config = dict(
    num_hidden_layers=13,
    hidden_act='gelu',
    parallel_block=True,
    init='normal',
    beta2=0.95,
    weight_decay=0.037,
    max_grad_norm=1.0,
    doc_mask=True,
    train_tokens=1010000000,
    max_steps=3997,
)
Each number is 50 + 15 x the weight over the matrix's rms, rounded and kept within 0 to 99. Layers, rows and columns count from 0.

# up: layer 10 MLP up, 1536x384, rms 0.202, rows 662-697, columns 96-191
# down: layer 10 MLP down (transposed), 1536x384, rms 0.205, rows 662-697, columns 96-191
up662:74 46 54 40 50 55 47 54 58 67 28 49 68 47 20 42 18 41 33 56 19 60 74 36 62 62 56 32 20 47 32 62 65 46 57 20 71 46 38 33 71 42 54 34 40 61 42 47 41 64 35 43 52 63 77 41 60 64 54 54 55 88 53 07 52 92 39 35 78 61 37 63 41 51 63 54 51 55 68 52 71 33 47 53 35 23 48 49 45 37 44 52 25 44 39 57
down662:68 39 47 52 56 49 76 34 50 26 55 00 45 60 48 74 41 37 50 37 40 22 46 65 30 28 39 34 58 21 69 74 50 53 50 26 70 60 57 74 15 63 40 65 85 41 58 49 75 46 51 64 23 65 41 29 49 57 07 36 51 65 37 65 36 55 50 62 43 53 72 51 60 39 63 48 45 45 63 21 54 44 66 65 30 36 68 46 70 71 59 43 51 65 22 51
up663:41 61 36 36 35 33 74 61 40 50 75 41 50 50 53 48 34 61 65 37 29 63 52 26 56 49 35 59 43 43 72 55 70 32 44 78 67 56 49 72 36 54 49 44 58 38 49 52 44 72 41 58 40 37 35 59 56 57 56 52 67 41 52 08 35 42 59 40 59 53 36 35 25 38 59 65 42 63 32 59 69 41 63 69 83 56 55 29 40 32 55 70 51 47 58 32
down663:44 26 40 65 50 47 41 32 62 48 01 47 41 42 48 58 38 56 39 38 55 25 50 17 37 60 29 61 48 46 46 31 50 73 70 25 35 43 35 64 26 51 37 69 72 53 66 50 33 59 43 46 30 49 38 56 45 44 71 29 49 27 28 49 58 65 55 37 49 48 42 32 51 37 66 74 41 48 24 50 55 47 57 62 46 56 27 27 28 75 47 61 53 30 34 48
up664:45 55 57 25 61 56 55 57 40 73 49 63 26 53 58 77 59 63 25 53 40 45 42 38 34 81 47 33 30 41 50 05 52 59 28 47 30 56 52 44 43 28 55 72 52 30 63 63 54 74 72 42 51 89 60 63 25 42 36 73 33 45 51 72 47 37 64 51 62 42 60 60 54 60 44 66 44 34 50 57 56 54 54 45 52 72 67 28 40 58 41 46 56 79 20 64
down664:34 60 39 72 39 41 45 46 57 39 59 65 48 32 49 16 48 53 55 31 57 42 62 49 58 40 68 35 68 41 55 61 47 50 55 46 67 56 52 29 47 42 42 48 43 73 44 28 56 28 30 45 61 32 57 33 66 46 28 47 68 53 73 41 24 50 38 48 32 43 37 36 35 34 62 34 57 78 50 50 29 66 72 50 03 41 36 52 71 61 52 32 49 48 79 31
up665:62 60 54 47 40 45 55 26 45 60 34 60 70 25 50 24 39 41 19 68 75 28 62 66 67 56 14 74 20 47 81 35 44 58 61 52 32 40 58 66 63 62 28 63 60 71 44 54 42 39 64 43 61 35 69 23 54 49 45 30 43 44 40 53 74 24 16 43 53 25 43 34 26 39 41 95 46 44 45 78 54 58 48 59 80 43 45 29 50 33 87 29 27 63 40 58
down665:58 51 50 77 68 66 65 55 55 66 50 21 45 58 53 39 61 48 62 59 60 49 45 69 66 33 47 25 51 67 37 27 45 53 44 75 64 43 44 34 27 71 53 52 36 60 57 49 73 55 55 37 60 36 44 63 70 58 32 40 47 68 51 29 36 13 50 45 57 50 32 24 47 44 45 41 57 49 53 39 30 46 52 78 58 61 34 39 47 50 24 78 72 67 70 57
up666:63 51 09 19 64 21 46 58 48 33 53 59 63 33 70 51 62 65 58 65 69 60 75 64 38 81 52 61 33 61 33 37 71 52 47 52 55 25 60 58 42 41 45 65 66 83 41 55 38 56 67 73 44 62 41 26 52 62 34 41 36 57 27 82 59 46 93 71 49 50 47 55 50 55 53 37 59 68 57 31 55 51 35 55 39 23 52 54 63 54 29 35 42 48 48 46
down666:31 56 29 46 74 35 56 35 40 68 08 36 54 63 43 46 44 55 29 34 61 47 24 45 54 56 28 35 48 63 53 57 28 30 68 66 50 57 61 39 43 22 41 50 17 47 52 72 67 62 26 47 63 41 81 15 47 55 61 48 53 37 64 51 52 54 40 39 54 48 48 42 40 48 50 70 37 44 46 58 52 15 62 60 45 26 50 34 26 20 29 47 35 66 52 42
up667:65 50 17 55 61 48 56 29 36 53 42 32 47 20 78 46 54 55 83 48 72 37 56 51 66 26 37 52 83 69 32 79 22 38 49 72 60 30 49 34 18 34 94 53 31 41 39 50 77 38 32 68 44 61 40 39 54 70 63 46 63 56 39 67 42 42 47 85 29 60 20 50 24 59 34 56 43 57 62 57 51 78 76 35 63 52 53 54 54 34 74 33 28 31 63 65
down667:46 44 39 53 37 71 55 51 47 45 48 36 53 72 35 33 47 39 64 40 37 79 42 44 44 70 19 46 58 51 45 15 50 64 38 40 52 79 48 50 74 49 37 46 29 46 51 41 84 31 60 52 51 29 59 35 16 55 59 50 28 59 50 47 29 68 45 35 80 20 60 60 65 62 55 54 51 59 47 75 47 41 39 61 57 50 28 66 48 62 49 66 67 32 64 53
up668:58 51 63 47 66 39 49 47 48 45 24 69 52 38 33 46 70 41 30 41 21 68 72 51 15 31 19 51 31 33 63 55 63 61 62 47 63 49 07 30 57 50 44 31 35 72 42 38 42 63 68 30 64 41 44 52 57 64 44 30 48 63 58 49 43 65 68 51 31 73 54 49 74 46 38 67 99 75 34 50 46 61 39 55 69 47 46 53 64 49 46 62 54 77 53 33
down668:52 50 27 62 48 31 51 70 64 23 39 39 70 49 34 60 54 72 99 23 39 58 47 39 50 63 64 45 50 24 71 48 39 31 44 76 68 42 78 61 42 62 73 56 38 49 21 56 17 78 46 53 71 63 40 79 70 53 55 45 35 44 37 43 67 65 59 65 65 44 72 60 52 56 51 64 59 71 57 48 44 50 54 36 57 54 56 29 73 55 63 47 43 47 48 48
up669:39 51 41 67 56 61 46 23 55 14 22 77 49 58 44 44 71 54 43 70 44 52 75 49 18 63 24 75 70 25 64 42 67 57 44 62 47 37 37 68 51 64 46 57 51 51 74 53 52 45 55 69 61 39 42 52 56 49 55 51 56 58 49 52 42 71 24 45 52 52 51 48 63 53 48 60 63 38 60 46 24 45 60 51 42 65 28 21 06 37 44 57 50 55 63 47
down669:65 32 50 25 56 31 37 52 61 90 47 72 45 36 64 65 67 18 03 84 64 46 46 37 51 62 46 46 48 85 38 35 41 63 31 26 46 38 01 42 48 55 43 48 36 47 32 16 42 42 14 34 29 44 94 57 44 35 59 46 67 63 52 59 61 30 84 62 62 48 35 61 70 44 32 15 21 26 68 16 33 34 81 31 17 35 31 73 48 60 68 67 39 50 46 50
up670:31 33 52 35 45 50 47 51 49 51 44 31 64 60 45 42 68 32 53 63 54 85 52 53 23 70 44 38 32 50 45 60 57 41 38 45 77 64 84 33 30 31 78 62 54 59 51 31 71 53 74 29 59 60 58 47 25 47 23 52 48 63 48 53 46 64 60 57 42 21 57 28 54 63 15 64 45 22 64 56 69 52 49 54 50 71 59 55 84 39 35 39 14 49 41 65
down670:30 35 43 54 30 47 65 52 72 81 45 19 50 48 32 50 53 35 59 43 58 69 77 55 39 43 56 32 63 84 63 34 38 45 29 24 42 65 56 41 52 80 51 36 29 27 62 52 70 30 58 54 60 47 32 38 48 37 44 63 49 56 65 73 25 32 48 38 58 21 47 46 48 64 18 66 54 39 39 65 38 27 40 57 65 71 53 53 31 64 41 69 38 80 33 38
up671:48 66 49 61 54 64 50 38 48 38 46 63 75 14 43 39 45 48 49 56 63 41 29 45 54 69 60 63 77 33 41 67 40 41 56 48 34 49 57 32 44 22 52 52 74 56 48 45 69 60 58 37 40 38 25 61 47 51 81 56 56 69 62 52 36 44 34 50 42 45 90 44 62 59 29 60 48 54 61 56 46 32 38 54 51 40 41 63 66 38 76 69 34 72 74 77
down671:26 38 39 46 61 59 31 46 54 28 67 34 31 55 43 55 68 60 37 41 56 20 25 54 56 61 52 62 31 36 69 80 30 77 42 40 71 70 40 53 58 49 67 65 45 29 61 67 21 35 27 43 20 37 32 48 47 25 36 34 60 47 11 33 56 56 27 75 10 31 85 48 70 73 53 39 23 65 50 60 33 61 52 39 58 57 33 51 30 87 44 53 64 41 32 62
up672:49 44 54 87 72 58 35 55 39 52 25 49 73 50 43 41 69 23 22 56 33 60 43 67 37 60 76 57 38 74 29 56 48 72 39 46 53 40 42 71 48 30 48 46 57 51 52 50 50 58 60 72 69 35 32 61 78 59 60 49 55 39 59 43 38 38 54 44 57 77 59 66 56 64 49 53 58 31 44 39 39 43 57 64 37 51 55 64 54 59 46 46 87 55 37 48
down672:63 48 72 39 38 49 45 67 40 28 35 52 45 51 39 13 69 13 54 45 34 55 71 41 71 78 49 33 69 58 51 60 62 54 37 48 38 54 54 58 69 55 91 54 18 42 50 60 66 42 07 31 26 60 62 56 68 52 42 41 42 79 33 47 36 84 45 40 58 44 32 25 35 52 55 41 27 46 57 67 67 54 43 50 62 55 24 42 43 40 50 43 49 37 40 52
up673:35 58 46 55 59 52 54 48 51 43 25 56 33 17 35 55 49 42 52 60 71 53 52 36 70 42 29 42 51 37 54 31 37 55 51 24 38 48 54 54 46 58 54 46 51 55 29 41 31 37 46 56 46 62 28 61 79 52 46 76 33 65 52 77 26 62 63 49 37 41 55 55 37 70 62 53 70 83 50 51 78 77 37 41 31 50 40 76 65 49 48 55 73 39 31 64
down673:46 49 42 48 26 53 49 59 42 41 80 37 33 44 41 30 63 45 24 56 32 36 54 37 34 67 37 39 72 46 64 59 64 47 31 55 57 29 82 35 51 55 00 32 54 74 55 75 50 60 37 66 75 57 40 53 69 54 58 80 68 43 61 68 43 51 52 52 63 55 46 41 53 48 22 45 27 41 55 46 40 40 57 59 55 38 41 46 73 48 77 44 52 78 63 56
up674:44 44 61 33 30 40 47 47 55 62 66 56 55 61 30 26 42 39 38 59 51 49 24 58 53 27 56 29 48 70 44 55 69 42 44 68 45 31 54 55 75 38 59 73 52 57 37 14 59 56 50 56 44 45 57 35 57 42 66 61 39 60 42 54 45 48 17 39 47 30 73 74 52 37 38 60 71 71 83 72 51 53 41 53 50 32 27 52 47 55 36 57 61 45 36 51
down674:69 42 47 00 50 69 29 44 29 32 05 24 54 46 31 91 55 59 43 47 58 55 73 64 51 44 42 66 55 33 26 24 14 49 71 56 52 13 53 66 31 31 44 41 12 44 51 37 58 54 32 47 32 68 38 63 44 15 40 72 30 37 69 19 75 45 26 29 42 33 37 49 75 72 30 56 62 43 50 46 39 65 76 61 53 51 45 44 51 12 35 30 50 52 46 50
up675:45 52 56 76 46 62 22 61 59 63 38 43 33 56 61 58 38 40 55 68 49 41 57 53 34 46 55 84 52 73 54 37 79 62 73 13 79 27 50 37 70 44 58 60 62 26 29 42 59 52 53 42 31 45 34 34 48 60 41 54 21 47 58 44 42 14 60 48 44 80 49 72 36 37 14 53 62 42 38 47 52 37 64 64 58 64 65 60 72 75 24 51 65 56 19 26
down675:26 93 62 61 29 52 36 75 66 53 66 57 22 38 47 39 34 43 57 50 26 44 48 65 58 57 51 54 74 38 56 26 34 46 44 75 51 53 55 53 47 20 25 42 25 73 64 49 37 41 34 33 79 54 35 38 45 69 66 59 51 66 52 68 52 47 40 47 81 34 36 72 42 52 39 49 49 46 44 22 77 35 46 49 76 67 59 03 51 92 54 49 50 42 45 53
up676:83 32 48 21 38 46 81 60 52 42 54 61 52 47 64 31 71 08 48 57 55 54 58 40 25 52 46 40 36 37 56 61 54 46 56 30 42 49 48 38 64 46 46 44 33 57 33 51 44 45 43 59 67 60 48 44 14 40 65 32 34 66 43 58 43 61 47 46 62 59 85 47 58 67 36 59 72 64 68 43 48 38 49 38 35 45 39 42 35 46 67 55 31 35 79 52
down676:63 41 38 39 43 49 32 62 25 36 52 55 65 59 65 45 57 68 37 59 43 64 82 33 43 12 38 48 40 53 43 58 60 66 53 53 50 51 54 50 46 75 57 41 53 34 47 15 37 14 66 79 67 62 59 55 55 32 30 26 50 58 56 57 63 63 54 67 64 47 40 59 43 66 35 59 22 40 45 80 54 46 54 43 33 78 42 43 52 79 45 78 42 43 42 54
up677:48 50 22 38 58 78 40 45 47 29 54 41 47 53 50 48 44 72 37 44 59 45 71 60 29 53 72 31 22 51 57 46 57 68 57 34 15 29 67 42 63 61 29 28 72 63 31 52 26 58 31 64 61 48 52 57 49 54 48 35 38 62 42 60 55 21 40 68 66 55 68 55 49 23 92 44 53 62 45 52 31 22 61 50 49 23 40 56 68 33 23 52 66 77 37 18
down677:42 58 61 18 34 34 65 43 71 59 68 50 55 44 19 48 38 47 56 35 84 53 35 61 53 46 43 41 57 63 25 46 50 50 64 53 61 47 47 44 58 44 41 50 35 46 37 38 48 69 51 71 40 35 46 34 57 73 72 55 41 62 64 57 47 54 57 52 68 53 64 45 53 31 39 49 40 48 61 31 52 61 20 38 48 65 48 58 59 26 52 48 47 40 52 59
up678:33 63 37 64 52 66 57 45 52 57 41 43 64 49 42 58 38 71 56 34 38 36 65 35 31 60 45 63 30 55 59 32 44 65 69 42 47 75 75 20 37 54 67 32 32 61 73 36 51 30 83 67 62 49 52 42 31 58 58 81 46 07 66 47 70 69 43 41 55 29 53 26 65 55 58 83 49 34 56 42 59 32 52 41 64 35 56 61 39 35 34 57 56 30 63 52
down678:58 84 42 34 53 52 50 53 66 58 41 56 40 61 66 63 56 51 48 54 49 41 59 78 52 34 58 63 43 56 42 59 65 56 48 41 62 52 56 52 73 49 55 40 65 39 31 54 50 39 51 64 46 40 37 08 61 56 72 74 35 70 28 26 51 52 50 76 42 64 36 30 59 46 78 25 45 39 50 43 29 22 45 44 47 51 55 07 51 37 65 38 41 78 22 57
up679:20 57 36 67 32 61 44 50 26 33 52 45 59 42 73 34 44 40 23 72 45 51 52 32 47 50 50 36 62 45 56 49 63 24 53 55 46 35 35 29 42 29 37 50 50 59 50 57 59 53 54 14 79 62 82 41 64 33 51 49 49 46 44 31 77 28 47 34 69 46 61 84 37 46 72 48 65 49 62 30 53 59 31 56 76 41 38 62 69 57 59 76 50 60 58 46
down679:49 52 58 55 34 49 78 45 25 51 64 59 38 55 51 77 45 70 93 43 42 53 70 25 63 61 78 62 47 52 25 47 49 37 55 70 61 40 41 48 37 44 48 45 56 49 52 58 53 60 60 55 49 71 29 48 62 63 56 44 50 61 65 29 68 26 41 75 57 51 34 37 20 63 27 35 58 35 58 51 67 44 75 64 90 52 40 34 38 61 62 55 73 48 49 28
up680:51 74 83 65 24 51 36 51 25 30 45 75 35 64 42 37 11 56 65 43 39 79 34 55 36 36 32 65 73 62 50 37 47 38 52 33 72 32 65 40 34 48 61 64 32 43 56 51 59 12 64 64 50 64 52 43 66 57 68 52 43 11 62 66 52 36 56 60 39 58 48 35 68 37 70 59 37 36 52 54 67 00 43 29 63 69 34 42 55 39 36 20 48 59 66 99
down680:44 63 84 54 53 73 56 65 66 28 79 52 49 71 45 45 13 41 67 34 21 58 39 30 36 49 43 99 47 31 80 49 16 48 36 44 78 44 42 71 59 71 45 87 34 69 08 67 51 65 71 46 34 32 42 24 58 47 59 37 40 50 66 49 42 50 57 48 08 63 41 49 33 27 78 37 29 50 51 30 79 35 43 52 62 59 62 45 43 73 84 54 52 65 37 43
up681:53 47 56 27 13 55 62 52 50 57 37 65 15 65 40 51 38 41 65 46 51 43 63 54 76 73 48 57 38 56 26 59 43 25 36 61 56 77 43 67 46 62 40 39 61 44 65 49 42 46 55 50 34 31 43 17 35 46 41 77 33 65 42 21 49 43 44 41 35 37 47 48 40 49 50 18 55 66 29 58 75 40 54 59 44 33 62 57 42 59 41 14 64 52 67 64
down681:76 48 59 58 52 68 42 57 35 15 66 38 45 57 47 32 48 55 45 48 59 54 56 64 61 51 29 44 53 70 58 49 54 62 00 58 34 62 39 71 38 44 33 55 36 42 52 40 58 26 67 61 73 53 63 46 62 37 49 64 53 34 39 23 63 51 57 63 26 34 30 33 27 39 34 34 46 34 24 30 45 33 57 47 46 49 39 32 83 34 51 77 63 44 46 45
up682:33 71 32 43 58 43 72 48 54 63 26 58 40 77 53 58 69 43 41 58 70 41 87 79 76 60 53 34 48 36 70 59 39 56 21 52 70 38 45 28 49 35 43 38 57 71 36 66 62 36 41 63 39 45 53 30 38 14 57 42 48 50 48 47 69 00 34 30 67 29 61 30 39 60 56 57 41 42 68 39 32 54 51 46 56 64 36 58 38 67 55 42 33 50 41 47
down682:65 45 44 64 34 79 47 39 48 50 70 21 52 48 47 63 36 65 37 56 51 45 20 51 51 56 61 42 61 34 30 21 32 29 51 42 23 51 59 40 29 25 41 51 61 42 64 29 30 53 59 70 64 96 37 50 31 67 77 33 46 27 63 57 43 99 66 64 33 50 37 86 58 33 49 77 35 54 45 67 41 49 98 47 53 25 58 49 48 68 58 49 47 51 34 53
up683:47 40 49 29 22 46 73 70 62 41 63 45 69 48 29 71 51 62 46 68 63 53 25 48 61 65 45 41 42 52 73 48 54 39 37 51 51 51 61 46 44 22 34 26 67 68 29 56 35 64 73 64 43 59 40 67 69 40 53 63 33 78 60 40 45 44 31 50 33 49 60 79 59 61 45 33 47 65 46 41 52 53 57 63 36 56 33 58 63 10 46 58 39 56 39 60
down683:52 50 28 40 36 55 44 56 44 41 52 37 49 43 60 59 56 29 49 49 47 36 50 57 60 37 45 53 38 30 25 39 57 51 40 42 32 45 53 39 34 47 84 46 63 41 29 38 49 33 78 36 49 33 74 51 29 40 41 63 62 62 43 53 69 50 62 51 39 53 46 32 46 44 73 41 58 41 46 58 43 52 49 62 40 47 46 68 79 21 50 47 53 56 51 40
up684:64 57 57 75 58 30 50 72 47 35 24 49 34 22 37 64 75 50 66 75 93 31 60 68 48 45 52 51 62 40 48 81 41 46 70 26 50 87 56 50 68 37 42 35 51 63 65 54 57 28 62 62 33 43 29 58 51 37 43 70 63 64 48 56 66 50 62 25 76 59 81 56 77 78 60 50 51 82 52 32 31 37 36 50 82 40 67 56 73 46 56 48 43 20 64 47
down684:46 49 42 57 56 77 61 48 40 36 49 64 56 26 62 80 57 47 42 46 32 48 47 52 55 47 34 74 62 14 23 47 48 32 41 65 25 83 72 50 35 43 63 66 67 32 31 55 33 51 36 54 41 47 39 16 47 35 33 65 47 25 22 41 67 40 56 42 29 36 35 41 40 44 56 33 42 58 49 48 62 75 43 60 34 36 56 39 38 62 54 55 53 38 50 37
up685:38 41 28 72 64 46 21 27 37 44 53 52 52 57 51 33 34 56 59 62 62 26 33 49 63 46 63 64 64 59 53 42 31 21 55 47 59 37 53 38 37 47 50 44 49 64 68 41 36 53 46 57 60 40 42 75 42 39 67 51 33 57 65 59 46 57 58 32 67 41 64 58 66 58 45 65 47 74 75 49 70 40 41 45 41 40 49 62 48 27 48 59 59 47 34 50
down685:50 73 56 35 53 62 57 77 25 70 34 74 48 38 48 38 47 66 53 33 20 57 33 66 32 33 53 49 50 56 63 65 37 45 11 52 39 77 49 40 35 28 35 36 43 35 43 54 66 48 54 72 38 51 45 49 69 35 60 67 43 62 69 52 44 41 84 32 63 32 57 55 32 56 55 40 48 10 32 49 37 68 44 64 56 62 64 60 56 86 54 35 73 44 71 41
up686:37 31 40 65 34 61 53 64 21 31 68 54 69 34 25 73 75 62 81 60 64 53 45 64 40 47 22 34 62 37 44 36 40 35 49 40 27 76 72 43 53 60 40 76 42 65 48 53 60 47 60 56 43 37 59 16 78 69 65 62 50 75 52 60 52 52 62 66 70 47 52 61 37 49 48 46 51 54 32 65 61 80 55 24 70 43 59 48 60 24 42 40 40 20 82 60
down686:50 50 52 42 21 51 44 61 33 57 44 11 55 39 82 51 79 39 48 43 22 36 30 56 56 36 41 43 61 56 37 42 40 33 36 26 60 82 64 07 58 40 54 78 07 59 68 32 53 56 41 56 50 53 74 61 47 66 68 70 63 44 51 52 52 51 59 38 39 40 17 47 73 37 43 69 46 47 48 44 49 28 91 58 59 90 23 20 47 66 54 00 53 50 62 31
up687:45 56 50 33 39 41 61 44 29 41 45 60 56 23 60 37 60 55 43 63 58 43 79 58 57 36 55 44 63 38 54 66 38 43 41 66 61 47 50 72 74 46 37 32 66 42 43 51 39 93 46 55 57 66 33 59 50 54 43 56 43 78 74 54 62 47 46 72 45 50 46 48 50 39 37 39 49 45 45 68 36 53 48 41 53 54 55 56 74 45 24 51 18 41 31 48
down687:36 53 55 53 63 74 32 53 35 28 54 71 47 61 54 71 26 40 67 55 55 49 46 64 37 29 41 58 39 57 49 41 47 59 53 67 37 50 40 47 56 20 70 41 85 26 53 54 60 54 52 39 57 31 41 68 43 52 37 37 51 31 32 73 40 47 24 53 35 41 21 59 37 48 58 48 56 50 65 47 37 51 46 56 69 49 37 57 71 53 48 38 58 57 55 77
up688:55 19 63 65 55 66 22 34 36 28 70 47 13 48 45 55 26 38 70 51 58 52 68 44 23 52 68 36 67 39 50 44 26 36 14 83 43 33 66 71 65 55 37 52 39 22 34 64 42 41 68 56 39 15 44 55 47 48 68 66 02 59 51 67 51 32 87 82 59 36 45 39 45 38 39 34 45 39 64 34 39 71 49 26 58 63 12 12 51 48 34 36 35 55 30 63
down688:57 29 39 61 78 61 45 34 55 02 45 40 73 72 34 26 33 40 61 57 65 65 35 72 42 81 44 31 59 42 38 38 36 35 52 54 37 65 69 68 13 70 87 54 47 59 83 60 34 44 68 50 38 36 61 62 39 44 49 51 32 48 50 45 53 31 72 79 89 03 58 52 35 40 97 84 36 75 61 59 34 38 46 34 42 68 32 53 26 43 36 38 35 65 49 59
up689:53 34 58 56 49 61 63 31 46 45 52 31 65 43 48 55 53 61 31 52 36 31 44 65 50 44 60 68 57 22 64 43 45 50 36 38 51 38 63 24 48 39 29 97 33 20 55 43 32 65 32 59 54 59 53 34 60 64 79 56 26 64 68 33 30 16 44 42 29 67 57 55 21 43 41 43 43 29 68 68 57 43 51 72 50 80 42 58 44 38 58 62 42 50 43 52
down689:52 41 49 51 50 63 34 56 39 37 41 70 62 45 53 45 71 31 55 57 72 50 59 51 55 30 29 46 61 52 37 53 42 35 38 40 43 79 42 56 75 58 48 57 38 56 69 41 61 46 42 30 27 59 46 47 21 39 54 31 13 51 65 23 63 30 60 70 21 46 40 25 68 64 73 29 61 43 29 45 51 28 35 78 30 51 41 42 59 69 60 67 51 54 30 05
up690:34 61 47 34 74 35 45 48 53 48 68 52 50 15 47 29 57 42 59 37 63 28 46 50 45 58 43 53 33 41 83 24 66 65 49 47 72 61 38 57 42 55 33 37 47 35 71 42 54 46 38 27 48 58 64 47 27 52 45 57 32 70 72 32 63 64 33 52 59 47 74 32 38 54 57 32 43 37 47 65 77 42 44 55 68 26 00 48 76 51 63 47 43 35 54 72
down690:50 70 68 29 84 52 44 53 53 67 58 37 46 41 29 52 39 87 43 64 59 31 42 55 38 35 53 45 58 54 33 36 54 39 30 69 69 68 47 62 39 58 59 74 37 56 61 64 63 52 44 52 54 38 41 61 58 39 42 46 56 45 38 56 12 49 62 62 42 53 52 70 45 53 48 50 55 64 50 47 54 30 76 66 34 46 75 53 28 53 44 50 45 57 62 47
up691:34 59 39 66 44 39 30 49 44 49 43 47 72 57 38 35 35 49 95 63 47 55 44 45 49 66 48 46 48 29 43 72 74 34 42 44 57 27 81 54 57 51 44 62 69 66 37 51 56 49 45 53 57 52 17 51 52 51 76 62 07 47 56 55 61 41 43 43 64 47 20 46 39 50 61 51 65 65 50 32 49 65 65 28 59 65 45 52 58 48 46 46 40 48 55 57
down691:22 26 34 48 39 53 52 68 50 37 30 69 38 76 47 23 49 64 66 46 68 78 40 57 65 51 58 59 47 52 30 27 34 42 60 59 46 43 51 66 50 71 58 55 37 65 34 48 54 72 48 58 31 42 31 61 16 22 45 22 57 42 46 53 24 60 40 41 44 67 62 53 26 49 57 51 70 52 42 41 43 44 40 45 41 71 19 24 67 50 63 53 55 60 55 60
up692:46 45 55 41 73 66 48 32 59 41 48 48 33 39 51 55 32 52 56 50 38 73 45 55 61 58 58 35 45 67 42 40 40 82 49 41 46 55 69 78 31 42 56 26 23 40 64 47 64 61 28 42 52 50 33 35 58 40 36 40 30 47 55 33 71 53 61 56 72 55 31 62 43 41 51 52 25 26 23 57 44 62 69 34 37 96 58 53 66 52 56 53 26 40 34 54
down692:56 37 66 46 32 23 36 39 51 43 24 49 58 34 47 56 54 37 42 52 40 63 61 47 45 50 51 56 37 62 43 27 31 29 53 66 60 69 26 63 51 50 62 20 42 55 43 48 66 29 34 44 69 52 31 53 59 44 42 66 36 91 66 65 46 58 29 33 40 39 46 31 56 61 34 38 74 63 51 56 54 25 46 43 82 44 41 46 64 59 56 32 28 58 55 69
up693:70 50 63 57 42 28 52 60 58 40 62 40 66 36 31 44 44 36 43 73 57 57 59 61 42 53 53 29 29 52 38 64 65 41 49 68 54 81 55 37 56 57 37 56 48 78 53 26 62 67 60 64 44 68 27 51 66 83 49 50 38 59 42 50 56 67 42 58 53 35 62 29 53 38 44 20 63 66 74 53 54 42 69 30 51 41 34 61 53 58 62 36 65 27 59 50
down693:79 41 58 55 57 34 63 33 50 59 54 46 50 43 40 45 31 44 66 59 33 43 51 58 35 42 71 59 66 46 26 46 28 33 50 35 51 80 65 48 40 42 46 41 49 53 62 49 32 56 49 55 38 72 61 55 43 11 29 64 52 40 58 42 32 32 35 40 48 65 35 71 47 26 36 67 39 45 55 52 36 59 39 64 42 23 44 59 19 53 55 36 56 43 79 46
up694:53 52 43 71 81 39 47 64 61 47 40 82 22 45 30 34 60 50 37 41 41 54 47 53 58 55 27 39 57 41 42 51 24 59 38 26 55 69 51 75 59 52 44 71 49 37 40 59 36 53 55 78 38 33 68 12 44 61 65 76 29 58 46 60 32 57 34 30 40 68 62 64 54 30 43 34 40 28 47 55 45 59 42 41 25 37 52 35 44 40 67 63 58 33 50 43
down694:21 64 71 56 48 69 45 48 47 55 53 33 36 50 20 54 37 37 44 28 60 61 30 54 39 53 46 63 57 38 46 55 74 38 40 21 50 49 39 39 40 46 63 60 67 46 48 44 67 62 98 39 71 73 20 62 62 32 32 42 29 39 42 68 38 44 52 73 27 60 36 32 36 77 77 60 30 31 74 62 65 76 56 70 34 54 58 34 39 55 44 41 67 26 73 44
up695:55 47 45 39 58 54 51 41 67 38 53 58 79 40 61 23 45 57 50 42 38 24 64 40 59 27 27 54 57 37 58 39 57 53 43 73 47 43 73 38 77 85 42 43 36 53 29 24 63 38 41 53 38 48 81 39 35 31 39 33 57 25 49 36 39 55 50 62 37 60 61 52 52 58 62 40 52 53 61 57 68 63 49 21 59 62 39 68 38 33 45 80 36 54 47 55
down695:36 46 32 64 57 53 61 47 53 72 61 33 84 32 42 52 74 37 39 48 51 32 23 63 33 57 42 68 30 56 47 38 48 20 39 57 50 49 65 40 73 77 49 68 51 64 57 65 62 57 56 94 59 49 41 36 75 34 58 38 60 38 47 67 29 33 57 31 24 31 57 53 65 27 36 27 45 45 36 27 63 62 71 34 44 52 81 54 27 69 45 33 42 41 36 71
up696:44 51 49 89 55 49 35 31 48 37 67 23 33 36 54 48 67 77 37 62 51 42 48 61 64 39 73 48 52 38 49 51 48 65 74 46 49 34 58 73 38 65 58 56 62 36 46 63 46 43 53 46 49 50 48 54 38 11 44 55 47 68 49 39 40 42 44 52 70 60 66 63 58 40 65 65 43 64 29 56 38 52 45 16 53 47 30 31 53 41 50 51 50 60 58 43
down696:44 46 57 36 38 45 56 42 39 46 41 74 70 60 50 43 45 51 37 27 24 33 59 19 28 38 34 46 41 47 37 40 34 63 36 56 63 31 51 48 50 57 39 58 46 46 43 38 66 58 60 55 40 57 33 30 36 77 58 38 56 26 58 35 60 42 54 40 57 00 45 50 62 68 57 54 37 35 71 45 68 49 63 73 55 61 70 60 53 71 53 56 61 75 36 55
up697:56 37 35 82 57 53 30 51 69 60 32 10 30 31 51 33 47 51 38 54 49 49 73 67 58 56 42 50 56 72 52 70 65 41 44 52 36 79 47 62 56 58 55 61 61 54 36 43 52 46 37 53 44 45 33 62 83 56 39 55 46 31 71 13 51 38 49 69 36 52 44 48 62 75 28 51 39 52 34 48 35 60 49 50 35 54 58 57 53 53 71 65 48 51 28 46
down697:62 18 54 33 24 45 44 49 42 45 21 62 41 35 52 81 77 52 27 45 62 35 44 39 43 43 60 28 56 37 46 49 70 19 75 65 52 31 43 48 27 39 48 65 50 22 18 41 47 53 47 71 28 76 37 67 54 37 44 54 27 44 57 53 42 46 41 59 55 46 54 51 77 32 38 66 62 30 44 47 53 40 30 55 60 52 45 43 27 56 47 57 36 69 70 48